Weights of a small transformer language model: untied embeddings.
Each number is 500 + 40 x the weight over its row's rms, rounded and kept within 0 to 999. Layers, rows and columns count from 0. Numbers have three digits each. The size before them is the row's rms in percent of the matrix's.

# layer 11 MLP up, 1536x768, rms 0.0901, rows 37-59, columns 480-575
097:407498538547490504566482492534505510456524533515510519507530478538529488484422474570453510426452479539543447572534481469517478512495540516493557468526517540509450504446498471476485485545472539487492479483504501516594519513445490528430533519439499567434438524504516492443591536475425517580
099:465443572540469535493531554537462462455515490438497531519536516602478445477570528543578496469538483539528463541439574498579411510509415439536467500493425519536491466499555535534464505533462528518561481446561433515480479526505523514478467418474494510545506508550504476527564500503490493530
105:504503522505542500520547458454518424470435521517490435502444467511426483512509542476532522487560486442553472572463465467527474466534423496510474438530514567581422544448533481497496478514492509483524468474524450479489440466553621514481466507522535512492546501488456542500478441495420540510
108:478501460486542472560462495503486468508517505452538546512496509484447527388523501482535486482515509575538454447471463510488431480513441509478468475414538524529488529542530535561492544522506484476475513518464544496564456453517471562434535512540443548511560480510511539528447483562474482558
099:520481510511511512538513524496545480466504538454539500497490501497416524534521507502521579446581523430538496486423494492595530479431484525460543522487552522407523467500516488563489460476481486470526544517500563476507464536517509505491559478450503465532495560497477466458395497459623439558
098:441556581538473479517524531522527508526544535453520522517533474497541533528528481537553514561502497444497555462412479460493598509449474529521563492590476443542511475516423484488501509486530527477504568482493500501483527539479439450478522402483575539447499369498550575502507417500480486448
101:486497479514463508480529520480451510505555481496471508479514444448503484486502475530509567591526504534490473397484499510485419479542456507467442488505498499485516453489504547471513513536504459493575576495587505519433491569455482556534530511455429527489482509549488472528464475505507493516
096:539493465479541446472543535422467530521527548452511547512535505561585499578510433538417563523511479489435493536479457471545501549493458476453495480522530454428503600495489465482463542518469509561522532515472448442538539506534503489456535559450496485567537472417523528477482446394514488532
097:458455527473525481478527431543493518478549498524534504481547586485479431503515585479501541548498496434495591476509474514446481449469491513575526511522470499456500555509503438502534460486521507485477540488511434444558500419509485436523476497488555456492507566487527545510492529502453489462
101:502499530556521524497544462519610529485482501483525415502503447531474545552530507493492533488484513523524488486477534450466447504579471545531496477489491604484487525450541544531502479559520557427437490468465573505498478530481507404554529493470537501428524432486507561485446561455527470536
097:511447505453584534562508501487552571448428470527480538489523568571488558537467492483426514432420563483453472492497542521489502468495551532539434542477568548449553506417504532521498549522472484525529566491584546577477425450471511480532588496513577496455516452514454541516538410492563509474
100:456534458499407543494507506544448451485497502468482448579537454486486453456489550493505506476515579472446498466512485511507501468486459437450507561435445492524559522500526449522504519484539527567504492536499469475510488542419440526440519536552499488497498526577495514506513487509466539475
097:546522511448495477477451564552532452502488533475507503497471472566561483539450566397484463490549421486469508473513471462510550466523511490534510481488503537492488588519627524500469498496542472481472476501507458563501500503422483540452515482507449457505468541478493470527525544504544435508
104:543471438562489529526555530568478517531517470519501530515482483532529508489510539418547554505528518487457497550495532449493468523459504446456540463587533487488530444541460456403524537551480552466526442605514583486433557510475468517451477499446540513514519496510509462507472449541464567545
100:536511443459442601461510458503419489503418472536508575477506443490493440444501483594426446546507592507490519545552497487531604463538482481473590481587530552515504523450523481467519536426490507515525445549640465438541531543541501497503608488539499493471514435517541562494485488501508488500
095:462486477486519568560556534503498469495551520483545490526495586416530508608533561486563510559479496525487551491521436428443634498528476506536473451468509493460441499466463456528407538510543413605601498483483508519454493523492497517424452495550470518442470463537506438427459521500546537520
098:432473499572512502518477481581560413478543449470474538457530450488530492481552528511455548519531517503462505519418456496505537512530508513512550527472465468530510486425512439549445475493507522525428500463482509523558525510468479507504538540526427495490480479495533500473439564497467579563
100:429532445478504485504506549532516452452436472490550552425499537529484494520457497435511449519452538472586521473461540456496441541541582510484509508522486460473461481582491534502456460523450530522527516593476543466526552483418493560512486555504494508658548489506480498485447516508454411448
102:474524434554540561506454420446465435526559487420487500515458566533475501500365531499519496434504524472534508513531522424574489474499531455420492537403601535560552513563501468429461557488503519487529455489551552506539436495547489496517526477564486448504571433498567430513478496568493491592
103:547500509569459456487512460471493515503496536542474559524498444441505527558519467461500501490529527437480394458548501538525562476580599501554517465455536477510425531527496501530505457514625472506481546540478478449493502505468473494465503534466532493511562483415523498491458604510477493480
100:478427478475537523557432492493482492521466502509445511504504481488419547504439515436474489454480486525553485493482462545425560495427513440503512430570479494473523478471536558484510505509511540541469570561506515533487496481545455555451450531523496478546462471509528479463500445529556434466
100:513533555426496491473523504506523514550519470449495489434484571534471487509439484546502512524503511485527500482434487457539464496526485543558523418513506494530405523477474547541455479503392540531551478539507456509491438468530467473494520491531505544459540512438568481507561487496486459408
103:536513491491549529487559476570491506491500430535523518555477492492504462517469511546437511462570491510498517462538510472569534485532521508512471472497451598489555483529466500541531472537470566482454474517528487478504517516497508525513487451545563441472496547515496466508502438506547520500
# layer 11 MLP down (transposed), 1536x768, rms 0.102, rows 37-59, columns 480-575
099:415452466529473555572543453505495504485507484478512540510499516477454505474543479490443477571488482438461444565431513549557506512453441520474550579502537494491478473513530394552495537509483542503526474527543472490527459462514488483453470534415478494516497485449526477473511570481442557458
099:464511538521517523475472497535509587534509480500498562488470507564517508538461484549537516496430599553489447496500525437495560554533484480424408537543509495542480499493424522400475624487417500513519518539461472516443573517536489491437451508497485477497424484512554524575444481554526488489
102:471492517538466513458445469515528454504448522457460531549457530512422469492466550539569522512482534433555463535451390475481522508577496422495510501439489625524513488502507570562521423512552434559520460492513469507526490570520597440501448507451451444551540480473460603523476549517467545504
118:519546443484502456488482558566441559587510538438477487565482484488494498520577508576535488439467544463433529456526460477454460430497457466490471528500483486509444489470523465481533534478493511503496481467425529550535526553556480439499491575491548524458484467440516537429524433533482579516
098:441477550493455512567495556387488467501498490508439476506461485511471492478510528429511554549524443466521525544530463557500503508493514498497486423496461496486542492442523494426485475505525516468488492502547531516500402514456494493451580501536571557460493440535547505499513483418480485494
099:473535494493528485515555503537498598482547501492529461475507490506560550474498524479518475505481482567528487515458557535496500488429474505491528449531514464511496501596524489440565542518496474506507489552523477512523556492548482525470499530529511509542471458544449512495551506501466519472
098:542443546551497443558495450545513483524494515532473452437538488476495475478495547518526523455467437434514494481493482518437495515509502516475540481436558509456494504465488566562477494468489477452567550583526527493469516412483565543524514486445453519493500470541433535514534508512496461518
095:526492484512488523430538520503427545563537436455492557478533491485469515515539489490438470423516512496415473528499466542521539487502481471502508531462489525540457545560542426478515544397546494543417507470528476482542526536406507517496523510459538534536516491484509474461466571484510518473
096:521496492528555456484478505535536454480445537528530508492456506405503532520485511522505546500507482524541540466569457489496489411539459493549555599466475448503513493422547570569434542541543523504428558512568406455564538501562460434454468514509537493497566499492511540547430480493512426573
102:469530435526497470611490538540514496581390513488518528517554531479512502588510481475483525522442489517471482498545508460514467508533494462520493489537537512465522517459508440482490404535589467458542535449445495473489508514437508505544495476477456472462487541554458536466503532538531530417
096:524471483557473492426559572538480494492442467501507482496490513544479479529493587466461458518410533476509582438527443462438464534492500606547455432497491533483545511494479441484581519437485485559484477525521450529517473442522494448474530541555559446559536459522541519570474515456411452551
099:579399395459501514486539443477463452486455505523495525445459558467536445492504440516471494501601498465435456443449500498520505484468442485532458466456500543475493420514556498521504430582486502605471535485497453447520542444576545511573550481532451513540516544515533484425536553458550481527
101:532516458512482459519611519514556474516484570464572477493472552515490524580516494545488500499499466495465556534553465474555474541525533525467498548516497449426463450512524497526574405529471467480429499543541490489488508507460513492529468468512507564473428467452450447390510450546525548495
101:423542468565480476515427457502501495518509522513528506434383532486527433456534479465549544478471536443516472566487550519507477531486612477474404497494558493516402453494465481458502502530468475553571502554470544492430450546481523462511467416475481466535478506475504528510487396511488502511
096:494529511478507544425469505440490579487490539508537463499560561437511538491452440534495516562505458531540545483517538527484519510428566535417411564557525464527546521563515513479565483487506559461527466473480502475495510526470572472529520537414535510546517560525593497541483402493474539498
095:519505519472441520468432477546516538537450460500516557481521503499488354465550508517514506563538475506558535505505479527477579556550543516492458481487485467448512509508576486537507516473478436518502520545507441475475481502460497525537551470508537460493465484483485576425497498482466425487
097:524584483518527434473522502508503462458574517525486453504511460556482574507499492448590562466492524532573536526506552511465574456522536534548496474487372520467393562490441482502446521502409456529473440466449438481551508516499491513557480459506495556448461472465511497526501525452473519451
104:480582512520436499472540468553491544531540375525516543472534494529511473574491517498538510571491458462541478497422569486530501547469446507503543466469499499442508493518457506496557424471499522494516529476537493490535527478495479556414407420424486619437473531462523519512530525480494466480
101:507538484483473505547532462503451515467567499455470521529546533558514465416512499506480503491485559481495504514407587443467425425588457526513497563433546482536459523476454513515492513528474514495492505516500583502469566471477495521493485505521546543494556443491520445485513515447493590497
097:608483500499464483472550484488512460395538470473529524519453529566461496510565518557467431434442511527568581529443459510502466482436522612500458511404573501444483519533418506487455505599504509509472516520484475481515447522486491515447500496484508480467480442573510543465477470465578491429
098:486522485491514567524517502497538446496520454477468461473503450526492523522513588533522518439567495537490474469438499484495454536385514493511564498456463524472553477544485541528523476516532446478481511543547487507496541541539485501501530428545501484525515487512484570450525466522466486458
100:555577506453536554508458486472489465565446466524586442482516498535519505493523468562533559486499508535488469454484522420434464514482557511448507430471448480486497538495502497468555520461471535472618492473528485486483478490468452501400507458524510467478569478513515527573507513534565572440
100:456467512502535555596470522553441492453570480486477427485487518437520499512498495458478551541568552477518566509435458510501488537508605555514492510531477525515441486464534521494409421492444507453491443420495466501524567488436522507509554510543494550554481486481491479535443479498488543528
# layer 11 MLP gate, 1536x768, rms 0.0849, rows 38-59, columns 480-575
096:560561547515484529517501475528527484534465512462483544478459513520481525450508516468482555488506487511467541535510456493498587462591522518475502633500475599446479513580434418470553503448525456522607492487478509488456499424501423479489521395488477481483401533513494446474546539485454506454
100:493509451493474454530533467452559526545387378433554473469513515539535468518529549474572489471515482497520504508507480462482509548523438555515515463498496490467501562432448565501515556553513458512572505526494494486490563456560545447553542555459524550529466557498418508451503544486484480526
121:527560509475511540489492494475536541481533471501524440491481563505502514481530494481477499469505511487544496607522438506562452551525508479568512517491519536433434478496462457477445460499517590510512537548486491553417519480481510422429539472501570516439512527524462486468481493425465457518
101:548436517471501472504538537491470530482436480498428445554508500481485582563486533532492518507449514449573497574528479525610535444460586546505574461532544425502544509547544516478481543561501471538614451529503506587482491546580515546544554575441454563523608533438486462508500488525509486498
096:525544520467527495491481503539523462516423533516532549577489495474488521520477482530464530545481534466551553446528579591542469572494438579443459478438517490507458488563542527535505477554478567470495542531496519486552447507545544568563514538398520449505480511489498485518469536507521524507
100:578536530537498525477494557450534568537522487480500525503448526487479503548488505505479525451588569524426541534412472486482484489501501504518540427514514534446522469525426455515468472475481462594466540464515404552444513515467472455464553434586487497455516482456501550492520569533561502514
096:525532492492519430587425479474503501514454524543489509430562517499437480409484451549543501455467537468516536487485471562472455512519497514564451540504482556499463432395622509474587560543532529455500442507476498475495451459550495467461488428509484518509437504517512455599454540485449492507
097:568545560475536495506504515521504494515426502551534568503550506482551494509439554517516504555498510472469495482442523467473498544427432469550523458509531487461536592566483513505541524536463606511487542493508528470464517466522514519568460491486517487442492494442513567455514545441506477435
102:529499472478564562507443499460550477425486519501498528494443521486473461458488515480521453589458522452476500473464559498437441488514530527533524443513522476500417519485566540488532501459465474471491458466538551474499492506446516532522409490504575502433467533463536502503497509514449516538
101:488526548474423480576475494503475515492562498509521522505480504478525526484516499446530527433456529504488480546479502546464582464548489499536445493417512448512498514469496540538516417545545514454508489445454461457418541483523497522461515477520527542544430482467506553483546478475551585434
096:504511485494517546543534555472513559474506410562510523487547537492520498493468500486501489480507475527440527475528514526536490472491501505535521517509490508473596493534479526490500477591530493484409555435515496484502457532514574484530429515458588433485460481491507472438497552465481522504
103:507525557524529561526465478540458462505532446506423531525511558495507412503486495517511513487471571472583519535528469502522467473472449492503535522490507512448507541603505486395516480497456489550498554517513491450476434494556436511493537454517493525502539448512477484495518537511518481419
099:438498519443493481467494530558487565556529643487519477537485512439488526508562511580469405542476513503588541443434478496438492486527403482501492472459436510515509500474457435525571461511532472536462519449425591474544510504479505578570449377507460527529500459481551544550438522536523475489
100:532478477476442509491472436548476559508444480529496530607492503476611526502487519450423490500495604553472503536465431526530500478526487532480486485493540464569396545555496521514497459463495452478529445506530544520468555549521471550541519553460581536494502499431515483477551546448487436462
097:490474466492543533533494486545533461510485464472463465459473540508453481423526521523455491509444492482456447525430556493484527568480518458507449493534519542513461463526571496470508602482474474492489568501538556477500516552499463478503453466498515497578454532499545575567507464462484450467
097:567452485544544542560532490517493437528528447565414595517433575534493512479586467492473519531462511391516572472491512529562508486475510527503597549499582476447568411511448501540509492510485510439517548528429574502489558509544457507559527583494471472536519523551511506494443491477468555492
101:474490502457488491519557479510396498495584479511515569481563506481522542526468489507551506538516552470498455458483515486478619505535428525489534511500581465449468551511500506522455501525515423527508448571479503490489469466469565527506521416555453493523556470522522560507534526539533475491
100:496526512408476485528572498473575490461500489523496448561531453487436458489496536578526519482490529445480525517490513518464462534526440481554579469526468477495489467445415476514544470540526489487463513516550457465469558518512491566470511513472442562412484492539506565548457502534488469496
100:497399460475496518462528472546507541499451516522583456493540515448529485445509408498438512497473518557486642481509489532484466523525529481569522527514494517480537523514501482565431544569543551503495510546505510567476568463459522455518430560488557556478487502518476445480569491532477425420
097:547481518503479481448403459486478438492564521535596517521499589485538443521531413554538505497504567470553523577499471544533443445517455425450494464542551528499462559483546458537460452489460508546514503474518485460511558552451474480493471554534466494524494490483470517461500542505478513526
098:486536502484468550452530468546499470554537543514489535627417495465480466470424486519557504517543471404464467537516453447502463487530487516491503508429476448451518488553479482533497538460430516523555493558586470517585503597571453532478468475528374534486504523553480465517474435510513507552
099:431511485446498539467513455498533531526492526527538582426436487488447457533543488448472500515484466454424522463485529463475469415447501468573512419569482511558523523523480493496469489477421572510456496497540528429489517497474510488541515480526536483433496540519502471488461452510438490531